{
  "vocab_size": 2048,
  "activation": "gelu",
  "positions": "rope",
  "bias": "none",
  "parallel_block": false,
  "beta1": 0.9,
  "weight_decay": 0.15,
  "decay_fraction": 1.0,
  "final_lr_fraction": 0.0,
  "train_tokens": 98470000,
  "steps": 6011
}
Each number is 128 + 24 x the weight over its row's rms, rounded and kept within 0 to 255. Layers, rows and columns count from 0. Numbers have three digits each. The size before them is the row's rms in percent of the matrix's.

# down: layer 5 MLP down (transposed), 768x128, rms 0.0671, rows 190-242, columns 0-127
# up: layer 5 MLP up, 768x128, rms 0.0984, rows 191-242, columns 0-127
down190 093:119106111181146119165119137124105122137094154132138123173125135103091135105116129138115108082143138110157127145131122080150113145103116103158115132088083137102137107130104179154163139138150152085109154103104150158087115150130121129133107116113155158112181170123144142133099115111138151126174109092103103170111181135119083144113135139131134148103091107117118105114135142139139088075122
up191 097:160148128084138099140126085104105097094129095148113160137127127111102127093115123134089123127137126145119127134150141144159155159145121125106144137121124161159153118152197161185141130113090114123143175108115167163141135119115153148148138130124083133132134089141162155093100157101151113108177102137120094134133118108118122134152096083096085069152113139128101135111134116160149115113143
down191 086:107108132176155128096143094150086104130140168139151151139135112133153125095135108110125166126132116084149101143081145099143121138126104116131162104129139118121156071112135123105161105091149126135111080133124094125122152137157121119146138131140128101156105201147107144130074134095102162143115108123093132084118126121111120115113117102136155158142116155122087122129079168088101126144088
up192 087:131154099136116157133127094140137069163141132053091101129156113097133095125139121132137070157104072113193110153122119126106087100126132141164144145094095157099129117143129125136114140106149153099110148095142125109144106100088127119135138137125085132116100134147142107121121155123161100122124127120118117175122122078133137110096152120105092101170104107118116129135107096142108146152140
down192 093:135117126098114130175077132169106120134120155119127130092065150128137106138110106140124120095101140118090157123114124144116141122085170104103147148173130115151134104133130115114143146134143188122114125151076178097108151139140159152089124124122113074165134131165125105119100101146123144137131094080128107129131098188093137127149126182127141139111152103112132149108133168124148117130136
up193 107:170115140109090115137156116121110142093152091117131122138146119130096127133186137112125089123136089105128130128127162125106109144136116094141138140134124082149137140160145179148137120136112130136130092133117123175124146099121141112128167120106178061102110117168064095153169166115112092104120085151143111114115125114111115140160127140203158145113115108146143129136129134116128127100097
down193 105:146104199142107122170091133141151155121153148129170130111116114117191124134122127105142122130095145137141087108113169134109098141168114112122153158147135116144139176137149110108116094120125117132120139101063160143138164128071158124149119133132128137151099134150140117123116178145151134130152122163091125153101094102133102127155120112144141123113159117121141183093135165121135142078101
up194 109:127134108082132128181138111136162145112128078086116159145131103096114100127147101104111110135147107147121101098126141088118122145129123115151139125105119129159167150129109112114104160158153127136119145145128153143130162104136117136139170133142114084076171123115148135148133131147140108116155118120144124129114117115117124074163122094192118218134160112110163109151136110141163132093167
down194 109:144133101092119131117102136140101139085114089134128146101192098095129121131093152166126126151066095139094139165099100120140120130149164141128135139146146110118111116111148130103073117138095103111139116123125118151120104133095142151139120128080101154154110127144103123093170164128159084144137154109151120153139172151102104132152179129126082136162179130133124139164107118131114105150130
up195 095:149146142107115112126157146145090117159155097130133198129104119119130107157107154119153156145074113147148117142143128118167074118124122114128147141144110151166154102118106105142131145128093109138120173123105110154140148100132122088138117168130162103106116130138169115124154138140129134111123150124158114138110111068089147196103072121148120156110157131165100106111110167131142103103146
down195 103:134150109104138140098188118126098131179133114098140172122148111115123126162097157109119133127095087155130082140129144115151112116156101106126150148118106112139185101122101092148123146128151137150098185111087129130137131165139136097156116083123155128142136107162163151102164132118119115116117139130149121154120109066080147142119090084148145152116150141108129098115113153145152090115119
up196 092:152121082124113122148155138124125088134146143104113129186107153131096136130126139143131129126111140124128129093076119156105132089128139139119125118177164112149118113123123152144156106069132110136119140140156095084111126091175098084102136127166187108140110092135136132160150100153126139124162104151116139143093143138125112119139104109176139167152184102156102109119143092156137168139119
down196 089:170081123127118119099133145087076150134170139161106150121197093088109132089137107097133144122128149090162146123174116167126137173111116144094113143148091144160123162115098130110129130163129118145145140121167136138127121145110129115102151129117095157140143131102109134121086146160155167119124119151113139120118120102120154151100163144061101110128116127116114121104128146072142127118108
up197 098:128142135130127147152155120139123116142101105172151142131140143183103096132119117096046150132147116157151165155135163119128109152116135101108179108093125112121095106150146111128090109150105114104136148175117157140133130086134160111142177120180118115093095106137121105143134133101151097090134158131164134164101138129109143118115139123123107130108135139124093110090099100127161110099083
down197 103:158118132137130148160114133137139155158118138141140073119112126112120133115126120143120162142155141133193115105108088155113149133067115144094188151098116083120059112109108088096133110115123147109121127176140153125154125132157159112105134098144143087156104161109104071119128115097108128095148137114143099107104092148120126136120130148171119145118167134162119133161131138099126133154118
up198 098:117128158135079080156144107159128124115163128095146144141099096119117125106127137126129099119143116112158121142105152115146119159157114124145164117131113087132113123143150155133094121139116108163099099103161157151129133115141105101094179164085126134142166129142150066158153161082105106135128131148114113093120135108121106133163139150189113101120128121159185106152135113111083140123085
down198 089:100109145155127139130115126070123152123113156161149138118117074094133142128140120105124092140123160134174141136166103110114136105136143145141111121135166123136154135098088105122167152114148157136115163139145138154069149160123140118135106100152096121129148138118127137068122133136099140111177075139113132157074148124173148144121104118147135158129138117135095160132110168126165065112145
up199 101:142137138119114142179114104089132119146109138098120148131121089136112130133092107134091149168142128158141107132137098107095110135116110101159127161204135128144117104147139121122126145138089145134113127159110137167132137102157066072146143142095105138161116076140150086174121118117123120148088143140159157153113102102089144099108143128122102078092134124145127101118151130122116095104104
down199 095:120119157098145151153142177116161145114158113142144146130128120101123120088134150104143133100078128100121115156166122162116138118095161148136123201144159114144102137134130157136126145118126128151150095095169108133153107124152122147111112104125083089142130119122178170093104103145176099150157165112118145157093124099140132099121098150165118115133141151179160117145107116149155152130152
up200 094:114166128112137091097165108122105110127123162147145146078111147143125141122147097097101102128105144142169145154141144121141116128158140108130109119197116135155135152131132129094089140132102128127105119137130115135120118130081114095139140096134120107126130123137162121122138163182134096094116150132138136184118098107092090171139128089140114102109122095118072116129163153158175132074089
down200 097:081129158177089126129074079145132163150135139159180111143155143122128158139109142129149144150127139101129125127155118156106146124122108165138126162119135139125145096132106148113144121137147111113110153160150162161114116104100123138109111145128112129099102134100109100147127097108126121182158104121073107096115147185120173107084153150083142135175140151106124110133167164140134109123145
up201 096:133131158109078106174148105161118149122126112140129137131123138126165146149141071075096130123171124101100109122157133152102104150120137101127133092136168139160129100131068137154150161155133084094113155137125126139102095131127077106106140152084102103167091128107102123158125162127132142152128135125132115105085131083117161117120157138126109157131145090115119116126143077146137159112144
down201 091:129136154164152120096180112098101133085135154151119079122128121168162142127145152104139125114124115115181125178106120140145161120097146065157085182126121114112137133156152142097125129135136115129152112132142156144111121154088131130120139100182141151093125155157160144098118055130136147093132116125093138099142146104135135120135135125094153115113110105128152145128094171131135104125139
up202 090:120108140102107146101153143145094126138111069122111148148098125120145123113105156109098146131035123151101148112153117156139141138152154109147149161143163103103107152172114122154146156112151128090092112148137101157118158080106078133121127141138137113136123106110099151135123157126145146117141144133134123165129142124115170117139124094136108119130178128139155132178171161151099164099150
down202 088:117160130161130121133118107086138176134138173150131121097101124159081127134127094135148145118122132099151138133087102128114127157122162147099097112116084159120116106077074104162082092156111117124170129132126151103125081146130163089101115115116148142104124129086133127162155129152128103130123112135121095135119147114136147080115145077130123117110117126100097091151098159106171104116108
up203 101:122108124115097136123117107175124156055121092121100103149138136108091116120081143115097162136117117146136139128069130142130139154163107102161148133110148110102112164122096108177130163084109121124082140122111101181089152093137100125155160129166158096144117123115098093156133150132129126145143104135116099157099135124129126113128123135132119118110132144148081130110104090159132175121107
down203 101:092091158135146107124140114151095176107131092194127116119086145145137141106111137096128133073101124141151108161117137149097136136077142162132112093141139155106123126117128113131153088113119121141133147152118131098108106113113118084113107114097133129178137160113128115120129113160113183108124108097111136148120112142158159171075120159116144138144085090165138103162132172130116127121102
up204 107:094155142117116147137137103145172134100124088093131164138144125113164133168147111116117093172098152112156134127134148159107149127151121081088096095126125119143094151149145125108137155108128112110140165083032131137108130104127107120144135123121132144117117122134111155096135143110131142126183084140149126149140101102146099114146142146097112121152120125128140130148139134141196182125099
down204 103:091124150118095151176146111118148126102171115122146134140151145118148137152104117108125108122148163125132107156153155127105106137147123117112115111175123097142144110173107132114119156139138158099114133107107161117138136172058136099111128139136091119098165124136077106087147114149118168078127110125117143113146097132130119138151130135151167125096101114107188098115096081162104087123153
up205 111:139137119101099129211151077103100087113137131154136126129108157141162119133149154154110140154124119160112110126110124112168118110138117102131147126104161101190128114131147119156093118158134113085100131146090141103083152096100138121102158120114145123139156104095110132139128152131116161110152151146122111151115134148111115137189124134163120108157141097115141050103120138129148156123130
down205 123:147148159120101126133095110133088134108119116130132150094128157159172139137141171189129139164115128159121125133127120101117091076123134122122160116148166101151103154153182058148100118103104142091111123117129125143114156101096142120143113119175133144125149166142118083133129131112179127077137170129111111129151145097135130142177144130105120121101101097112141109154156147140152138116112
up206 106:124129149099133129111122153132173157118106071084137146101120131165097143126190093117150116152109103183114083127119107147120114143105083116114145120119096115135137147088151157146108129117122123125128157075132121132137122074110083130117161105148102127116112096104099095151156113147140117106128090172135114130118136119118125165136080111149097163129151122150125105140152080136159128093127
down206 107:171114125169139094155079088134124141146119101136121130091112090123107140069141135132140141156198121133134146143113160172142135127108147143164115129119117117139175154125126120099114147139099133140133149085116184131095161137090128099114173107089136111110118152148166115131123100136092178153106176141126124148161095161145137105086151108143121151150116132128112134122117128103131143151144
up207 099:184160131146138144098123143107136105121139121108119164070154135123156131158143171119139129148137108101167133156135143120158131123124118118139114125098100133144138175151119165134094109111126134122126160074156137183123162096134126124103145087160179096112161138145177152129160148170128144124170145128140132101132100090086149105128099091114134143115121096101103104121112144174106132119139
down207 100:119112125089129125143122120149128131165121154139169114116110121126146130161153177138144111134130089119124111112126138129145139111119071152116092105086104175161166144100138103099176105176101107160156117135124141160124100123146099168145071124140113127131127124093165123169135106113095119147146148112104151175177148124119136107114141110151139091137147155119134171104126132071142096150122
up208 105:134145131132129141165131117124110074165157094127137154133110138164112127141132153166105166150129116096116141114120105117169152163131081078126113110126121116160159168124123109141094132121135125102126123098150124166126139085099110133108177144170127132127129081171089134151169135121150152098109132126161159104077114102114143091117124101123168115099130144131138081103099099158141097158119
down208 106:162104113174158111115124159163137081136126147130159134115142139132094132117114150137098163128130146129163142163108156137163105138163121090102112124108122132131142144152167120092073129113121140109099117127126144112157133147100120079089127139154119080111115112133155161146174133168134088144140138126101133104121137137145123103150111153172157118064117080102134164118145102166158167124125
up209 096:133161126127148143118129119141169082080119080116151111132133116180113125122106183147094147160108071158132082136140145157139138187128104147118153141121104141171146137136097140132093105141112105119145147127119157116153129109091153154110132174167143109092127122148158116100108130102146125137128106156134128161137130138096109127109119089120100168164107098138138139157159127138141184112145
down209 092:175087167179107097152070143146102123126108115120139129115179136171114115142130125125108125117131163143119118154143157113088119088154130122183130116122129123139150172150164113116158114124118143084114111132136112084160157167139148120112099135096149113135107106127099117066100104152130121135142157119113112127128140170113115145131147133177143126136134059130141146101117140152100112134098
up210 101:156164153135091113132176131155120122157158092093124127130133135134141105135155174113092134132119103116122126137118131166096100084140054111125135141158124143122139169149113125116117123128141106124157136102113130131121151121152119135098140166144123082155080117112113108121123118136107158071109134160114147129113146061109115095110136094094162143138127106145081123155135087110125137088179
down210 098:157119128093144090111105157121070150123145078111117127111093098148163144133158123128129160154157150125148111099147120125144133149103101126152113115138076170131169126116126096112141113136122139139092097157093119122129115147120167155129138117122153083142141160078152130154076117117099138156150124147149104110090093124157098118156110139142124109099101121149142166132152083087142093115164
up211 106:107160144084114137131131125158153137131115123116112166121149082118114148120119138129123077148083130163120158183111153078139185115145108114158149183145129138159119132137131130149105172099135130124132117129132097134151101093140105127128123127101153125157131132137139105124165158128141171131092142116145139139131145077093110166126165162149152119121118135066134116107095173147181134110142
down211 103:156079165131111077108119075138133120082122147138134096141142150130122131128127083125143093132142124115088137091100167109139150113127106161122127152089140143137129157135145134119111131124151119114081117146150119106131168104139112113100088171111160122130152086137147108072113146144130098140177119145119129134097136104117135150118126114081098150077116124119164115093110131092126123141196
up212 103:140117121138105143136137080114137135130160111124142103160145102136140072142159140139116134165126127153092096141145117126122114181129125133142143160105120142159139137160110111143137114049109136139132147095140085170090151106059125126144108092132126146161119105108133164125161106152133159118138116166163151109118081120159149065147127088110137082114110142127107126132110147148149125119117
down212 106:077164126098158107102168112122138093186068166134125109076130119133119131102138110149176129124129142149126100098137144140127149098145130118109146126128100144121134127082134141116150100127172118107141139108161122125142115121166163170093136163117137095119126074089139127129127145095163126138104161092158133155106133123136127121188147158142137125124105080104140127101172115138138132117099
up213 093:153154148124093138126135125149120150140144119109131187135127143140162110108206158139131147123088129162118131101136109117130088116152153100172115109143169108119123173131132111135131142130136126088072116132090113157119140118083120146150178098099153137163132132123086130127159165114127151114106135129166115107099167150115129136126112129161125086106165086105134099117154111148090155150138
down213 096:118119163116154139112125090136100153138136158181122099123168154165155176137141141136103103090097108122143138108139106102119152114131185140098086164119125118102113176064140122125139116132114145136143141126128156135090092141123138127127119137092129165097131143122138126120111113167166128149093164089099138173159158108169146120114152088157124115142111129104110131148152146141175102106123
up214 104:129133069137142130158123084113127113133201110096145146140065086157134110187144125142141164167136130122130147152129144096086117113144138141098176154136133154122105113138146109158106128109099126092145115120131135146127121122160108102089119182129167127109131141134133129179104117136100155103130165156126130158098130113142125108121109104117163150148154129144131123124092148117107075132157
down214 097:100119119164132118093144072123133094124093168122129130144147077129149181141130103094134120129123110133094105122142140122127076138160163175132119159128126168102155104095151084099121105099125175115108147112143139108133155091113138103134136156144148112144099164134121093155125140114083101100142175116128117144096140145143143131120161114121165155171141139132198138136135130144114124144116
up215 089:112133122138125136094125111130163137123100162100093143121103133121168085142107147121137133145110115170146095137153088187153122106112090137126141149092131132135110106136157116148085148126141123169126172117127163156127105129057137069086136123103174101133145156083157153181145100139116125161116144130124147119119103104092122151120129115166080142131133124114147102142124121142090133132124
down215 082:173109120157122119139167124131102153124137130137152115139138104142107146098121187146135127106096130094107182136093136117191113105131123178175149150143120151155115162132076100106149103134094118091175096140140160135113120143122126165136100116113129135161126136140111148110130094116116123113168178126151115099108145112117151103163100097142125111121113138133113176124184142105149152143118
up216 086:116114117095111152109163104153123137133128111125145120179121108138112149171105141141121118129089111184141134086095161128097126117132103136127143128167194131125157123150128125139122106096130127072096142162078105147128138122172121117088147139166146137140131102144151145135123125127128126084163096143101142137123137153134111129078112126113135163147199129142118112144132149125117174062126
down216 086:117108133136152144118087106122129171118125195116107132165117106113103167087137152142118115108122164083124109120097124140160152152114169133141123110109113138104116119110098088164117114148142138174142119125162134109145095132124167132135092129129187126152172175103139106146126090120116139148112107110091118121098152072089106145122165145117117114134103120134130152120102175122113106078122
up217 108:139147107140108106123132117150136151152177135101154118115120113116151122132117164103142139109085110118169152135150149130109115109145127146116118097113188123137102098173120113138101125069145128099105137163134142121147158098141111097145141130105139121127115108150090119093117120128146162143104107130145108102108130051112147166155117078099061150114176113139102124108105108158085141137131
down217 093:088129120094135137091159137111132135135169152108133131155115091112133142146091091118100147116068176146132159109150138110129128121136148133138153109130123130117134117142110150170131074164158168130126073138111130112136150139151087191135146127151133120146135089160166140153155160121133173131147173099140126150118105141122122150165111117113118131091157122139110179087129115147108102163103
up218 098:150154136082141103096131066158134149085156124133121137159085133128175121148112095119110118116122133139110106134141134100156129150186158136141151121146174137158123135163102090104136152137135106112087131185102140097094120104139089131109139123114142128137109124122147110161095116134175128156152136122183142145100140139106125113178141103138097185119152122155095114128144151144121127142156
down218 090:095151138094170117139133112141130154057110118147147182149142140144155148166099123145136082140124125145146086138169134096142136136078092112143107098143142103161096116090146111186102151141115148142121128140154126169120147107116134139183147083130136144130114115124066144130152133139110116120127140170133136156121143139111125107130166145150111148169129089105136108126145152155101136158114
up219 106:141134163139121134149143127131157159068121122107165128109155137140124074138189121094071098173116114186128101137165111165124130118167132144151125124099138124121132151199096114128115122171116138101120135117110102135106125136106122129112124116135166107116100105132099146115140148173143146113095146098173131148110116082085152128138124133131127091146106098106086135137098135125127120144119
down219 091:104165115151107137157133071152108127126150160119088169125144117127119156130166103134117112120113119123103115103160105147152129081140145103186141112127110150127153129127139107135116111145130132115159123132197137165181147099127145177126106131158118148156133157101129096148138118121089163135167161105128168130110136142148142154110096140129162136166179110134131136167132135121110138148186
up220 096:149146142137129150154138120107119123065154114109139133155116149126112136115127126111119136126151131149168092143104123157174153156115092118075137125110087126175111115132107115154137115099079125116104172146128168163141149101107156142095170119149133068078162145176130101127127105142138135132109159148121097125099104106090132148129124137109138112121114109162086078102100134151102102145125
down220 091:163079141123112117128117165081142116156136143130139106149087146136146155113140151140133115110157143122149133097148160102125162114182134126116114111135125152156129133131132127100104091183093140094118097117163112158125108107132119099113115135150159086175127094101095109060087129143109091121129129093103137139134149087133144130104110134119162115103153140146138169135089115110157082126157
up221 092:147138124111123144104177146154153088152169127090145085105079089148134136140155110079126103103133124143152135134098132185125124146124089093139149161128089142167138134130111144160124171079093091118129155133140077154141142096136125089127138137155154132089143161127116115104133114155163103125117131152117162158127122116146107132140134121137124142142108179114107140111095090164123138143094
down221 090:158127163123087110116137107179140125113159145149121109089099179118139136087125115100066111102126073146108134128108123147112149152119125120125102160138108141103081147149129128138137156147126170139145092100144121138101129124135136119116164150086087119166108149103112110100132142177145133105170108109088121169110076121124112133147120119118142086142153114095084125112117124102085142128136
up222 123:163153150117121145169173116142102152124118131134145140142123127112109088141179109128136118136108106105147119093126159126146130126142107150143129105120095092177129113159155150152109166116125126117153130118109111096148130115133130091089112174122187111119119146146057139146156162166165145163111116164140104123104108160124093160138089131114099125176133122118160082136103083144139117115130
down222 145:085147121108096134150144128122124126148109116116139115127102112155137118105143114159100141141122082157159082147162143107133111142140135136145132157096140118142122133119137122102172128125093119132097126125161079112132146096117165113139125128126144081152082148134067109167120105149111085113147122121173145141164105150117100112131123075132110139173143160119184118106145077131109107185101
up223 107:133172097111134155129136103110133146127130105132130125144164105121149119151182163118137106128131098129104159114106170156096070120101098112178132106114130106158106145149109145155115146130109127122178152096104095147119103109123113106149144102128108114160102110136149127107176113134147113104092129149115092170124109072141131099157105139076132119162144113117119142142131118147171161068146
down223 104:117134155113146147086161158134129146144079129103126150113187125151106122139132155137115091158094119130154139149161149146157114077106121129173122108136117089127110127131131133083120144083086144169146155107124114107142079148161156150163109099148087119106132138146116171144160140143134131088102160151147118143164142140136157129151143146140128120116105081123189127149099096110107143137131
up224 105:164155140156115172155159119176150150180116119120115123090112115126128086165182079152150128148150149162124109151125114116114124127163127124113153136128133090151113114131122177136105167073138094154160105115118129136136134102168139129130167139119170077152162141133142110143138125129124100167122117170097152155123073139131133127166131125148149131149127128122109119172129130154128170121143
down224 097:130127147153113123122131142139122108097139161123136104116149139162157143104120119124169124080137124135099099140142149131112076122082129154139106118124123110138137076143098147078154087126132157132112110124131140145119147142151168110154177131108111130138111062145153134147126164150107107131097124140139136094133077104138116087157121151098154087104067132092112132072148092131137112090121
up225 104:103159110094118134189125084144124088155120127145091115150130083142154103129128133153109133177134079136097112111120116121167114146129116111140128122179096113081147133110154130142112124113104148126160130117135154157117143083142086124166111112174141097158125121096163128165140115082151134123105104125162128174104108124084103145120100137160125129074130129098119149149131146128154126106108
down225 104:126142160074093134145122140155102159139120113111103115149159117132164134141097123120143085112121109130088136075153136115113134071112106135130116175140148118125082136136146119134146117108109104115132106135149150123153123074146078155161151140095111120120134139158137111064122133109100149121102158118120107134169093096151093107115214107147135106137102096125119130150113140135115139116148
up226 099:121145123100095140140129142158135161092153135151140143149139142134151046142167119107123152145096111154098122107068143118134087153121103118125127112156106094164085141137113127154158123143128112098106129123132107138105142119127054098112128101151105117165106120146161167132095124111130102090117114142129150119113162095103149129140093104102077105120137119131156119154149100165162122152133
down226 093:139129098158084141085142151130155131110136146119145144156108082141142131190150162132111128126110124111132152140094152176154134152076163132139156125087117126166113133113091144122122121134129131097133118102153096143105096112127107135132146162195122116120110163139087118124136082139148079181134156159141127106125092136140098133075091141110126130146119166114109119116140109148166118146132
up227 106:127112143121108134096118123150127154114139137132128123088118098080179126154137111149125127124121121124112151124146174109118094114134147119137175103123167138162125127154132098095125127129129089119077115148132144142126162133112150109129127133145191118144126107147113114098163136151162090137116130137120151142092052112125120129181109123127094144159108133183083124113085103192163137147145
down227 102:095155131180117127152132127152118137113143176158114102146135169068110127132139090163162115121099118087155120113138177140122146147141141138126124146113178158088143107175143148161158132120154102132090170118122125122148108144087120112063150098161137132122116124167145126156120144133117125132131105114122125110062112099142122107110103144127153130130147095183144125131106112110148099145114
up228 099:102148105097112117151107093140128093087141110123119111156113123119099102111133115098139054104109084089108133117095140112142150137156118153172150117103188121144113127148150128123137112144165116107120106183057135144106155092129126122128162169135146093160131091124129122076143128109136142073126140108157136123090142104103127153134139108105114122112150133104119100119142144110106147112140
down228 102:085061122162151138145096185106131141119152129146092139161095101117106152135083145125126149104112114124073116119143097113135102119121112098182110103121137114100084129151119116155144146138154130151167118112147157125112103178144145148122134111128147159099134142121141116124163094127162154167105121127152090146155151171126149109110181131157138130157131125144123130132080131116088117107127
up229 107:143136130107084101148132106135173125099132150112135124112130135132108163133131166097064104136069132125154146165095140147149124185145101139088124149101136121167121131113110117132063152115137116166164166120142160136125155076113128131102126143139116094124135150120094109109158138142153103140106127145121147112115125126137135150134124056107109114165113084126095102158097140148133148112117
down229 108:143147100154121115136104103147108126141118136127130129127120116115053150174094144102130110113132115137152097170128120130146146077156101138115115107107104149125133100101112089124178106135149164129132130134150088150122168130142147176169094143136177136119195107144117102143132130150087088170110087155125140130129109125152192121112162134155104116092152130114117118127129139116148153130128
up230 085:161130119143094102125134083108131103103112164144134126136124099123111136118137087145121131133110135073111118122135146140152153122122135142122144114135113143116116184152129152166119114127136125092191118110085173090063127088126126135092115118086169105100107112189150089183113124138113126142111127157110109133142138148099147179121130122133107120151156139166140090128152136154165114110116
down230 090:107110108159145112124112135108086139182089156141110147103139121146144113082082195132113119143166116091177125136170085150131132140167092142093125128143109124133159112144114136092126126119136141129108088108142096129121117159100109136141157134153105124162109148074109140105171109125106130117109158120151148123177119133159100097140168098150141117137095128105130175141132145112117114148150
up231 091:129153164125136103117147121173102116137153092111171133106129124160121148132123148088159118133130118139153160141095134122153099189128130154165145109097131082143153094190118130091109090069080122142093119133160121187134113123142106132113128151093153141172137147158105137131123133135141135160105111119132115150101139093113149160136101126143135174116130154097110122128109121158121123127083
down231 088:135159168127126110136108134116141146096133147126122134138135150117098083096069162136106106111109096128142150094158067077145082122115164125120085139127099096118103119123160129117126123158148129145127130155137116118120148176104151144077095129166124124129123083091117116126144129111057123171130154098114129124127156154137097177120099115146128142146130132143126165142140166127111166108140
up232 106:184143088120087084179125106078095149123123121094124130138144128111088093114111133119104118151139118157140157137102167121112109145115091113120134124094115103181113163150109144116120096142108104139114105153140148123145172096121125093161158142104120124134153133148126143139146155158152093147117132131158117112109101095111140097173113083151094116172126130115110101115112086119087137096129
down232 108:127113136133162105186147086113103179103130106150122084134119100095151114167151143099116150132141117168092149129121127079086103091143144174142120129116132111116118125127109146119141126127099165104101185154140146144141150109106131141186137180124118115149143139160141107107125131148137158140121102131091117190171134142106148148130130112142089131164084095116131131118152152136128125121149
up233 079:130140118114105065152154097170112115136176086121153156146101082114119120154169155120102128144122095121108186117149145187111135156118114120122163129124134126137140125136146090154095144127098103101122146152109139172126102090126110112171123128134174098156097089152078111154159143119166157127111109127129130140104111108085147148127116130128162136120127110145122101122131182114127140118113
down233 089:148136107122123100130176091138129092129135126132123137146106035126113147139135133114099110144131060133104159119145121140113130136118097096135140134099139123108163141133132097137127167110099095118132130115148125153164136118163128066139135165126141126098110115154125106109127132131147166137137130143123118119098097098040103153112114119107144152134110137170145070140134150157156136133092
up234 111:178168109138139115146174125131116151134137121122111142088106134156160112130123125111099127128135150136169122142127133211125138155157143130084132097161170126152119167116116151121097127067113086120108136130108116116134131089081168124115133127118141104119151102144080139124130143141183094121146157173145134148116074132103124108129129087126105104156112110115105114133127131138102130112079
down234 118:113167115166099099142120125096176109110093122196139114142127106150110149114119116171092113166149102097150124128148147154125173133091137170120085143130129115116162137109179160086110130097124134134104113100103134137134145144111110102115124159147083113148100111147127127146114141137127111124189086151163114130161094139109101127155102114124153124135142149075161155134130137091133135122118
up235 097:131129124153135126098160102182139144140061132119110161129133104158158112163131136154165125193135119161117137142137123114105113162101126159126138148101094152140117121125169110165115133105120116104182135099079092121081123126111113115125155152117086103105092101127077130134138114133130122161131087112138135152133145119099148092129139119111150112140169115136176124127150123147089161164123
down235 087:149105148138111111083130093093158100094121129122100096122087129133095114105065126137104119130120126102162097104149126112162129111124146115125131124140106163147121130162078093101137111146149155155119121159183166143127194126118090130127113106177132184133079101125158100144085112138115139119107143144122169102138118119129098137123127146112142153140143123118101163129129172114127107105147
up236 109:148118133138105094138140124075108119141156120104141205100144133141178099122141099108076143133116126129117133136137163099115094104123103057176139097185124110153121159152127137147078131156136121134162132103071152118126159127115143127130175102133145131151091123147118133145129174118151129129104117120134137136120094102091113121115105108129093096151125117123124121118113141138120118075106
down236 126:115191109099104122077155125150150081117137139105166160142119140122108133117146167138135096088132114126118118106148147129162169138154112128123142082122159145085112102170127114124075141132122102190122135132113111108160110139141112148132173119158142125142166108114122104098131115123155114130161139129146105071133115079111140137107104145153149124144148105167128156125118087085108120155141
up237 105:136100134115110132187169082126138115090141100151139113118092136154090114108137106147066150149141088145123149096147124119111123162134091154104116165149153144150148106138128086159103129099111132129118135117146127137112144125076144098106147123112128119116077101142141097113159129121167120093101161182144135198111096110111122107134110153095135120138099150156097121148114148116139111112141
down237 106:129151151116119103144115164141113141145159154134131154105105128151113111137159141114163103108091140170112123086135134112117150144142108129130126195116132100137140112111140145096080150118142089146116143086132154156127112109092183168114097162146175086127120093124155124159148102120124119134166113151154129134100082170160119113162125154082147114102068147151120119137105129157116132134137
up238 101:139133088114138127139143126152118085178133121121104147121121106129138156144135143156146165142152122161153114124116197161152089126139048155102131128156166141117103130123111093142115159098117130099108117098063116107142130120132133106150115175133108136131140118150123106195130116116171158092155123132166145154118144113121113157100129135133137172080123126117117110161164123112119137118130
down238 095:150089089162125086164087114103140122106127153129136121114135121108135130078077132160082132104129119139118124160095159099120151117131117142099085114099107128099115105138137154143136153146125126169155081124118116081165143120160174120130110113132119126115114143106175144098171125124164129120103113138166138141081157140128124135128119146161161113127114124096117187106135153144077112102106
up239 113:141132119158129156144135126118145146118133086130175120128092157107183088156166084145105144139120140132152151105120095138137106164123136136113120120168133137144128130134142153161100115113148118104134118141091166132103105127182144111073149148092117123119134129141123178100143130144177107128122125125121151108093089154104137171141124093133118141166149077128108083111103168132159099086155
down239 106:129113137157136132144132151122142111093167125160112182118115183170112113068170136094122087099142174148145143117135164094146172097100174111084077154114140093077148111117128124159134130160126108115132110120125123125106132095145122128158099101132161100120167113127123125091139130160141159133129127123147136137114157145129104160112124120139122187128143173149144125137120143140158144126129
up240 105:102115123107128111113148114151125145158126087102128147112108118157135101139118142115155120159137145148203110152087125156110141166135123164128158123119129144145148125128107124130108147086087109162137148114104108151128155126126165087126133121113191146085147114112117077099087141146131138177093144147100156137086087141099104153099136147099146126128112128144088115139103079155097117139144
down240 100:152100087117100104175089169126146090151135129142120126162127133102119104084117125089147129123072094110124129147105175135109113152100118100150076142139133137119153138106105123129177122116131142080132130127141105136107142143128114084095108121074116155092128119126094147136151132159111119143165139123113151095129114136146120153140116136138163154097059105105124159118109079141099130100133
up241 088:131146139128140124116155106149132081129111079101146154108121064128111114126159120133136157149117138109132139116144150119103127118101077112143135108131133152097116188121129124126116119128122129094163164110079128154160132155133076152090151119123126163137123134139159077155121115111156124143160120172127102139133141111111153083112109126087088100156098090088087110146140145184140149123135
down241 085:150089138101116121151119101139109130117148150110179137116176129153114120145131145125116123123102171152108111162156102147100127077124151156095104162146124144135097163126142146134152148141143105166121110153122137086116087193113139087103113111176129124146169134144169079136111165120125102144136144108146133122139136108116153104096161131169114074135129117120123157163107159107162137101122
up242 088:097123096141134128146122150159126139163112116102137117139085136090124129163109133165132129108119134129204133102110148106113157107135137143136124153151124149117109103167150078119135139115095120110091122112112142129132097100137158070150145158169129129148146123136137131116106156144151072116156130144152146171106122072122155182175129125176140107144125102102115120154117089125152168113152
down242 086:096114134130054110126108125138109157082156137139123154163145123109111130117115158109133117103129125197089165135134095138105092137128144163152123148141129144120111121141132135104178122132127140122137159137184155137100122122141152118123097122093118113115167111125124097150134099109160138183119140131146094177120182156099111143170131176150143123124114147171146170123139152122105130107112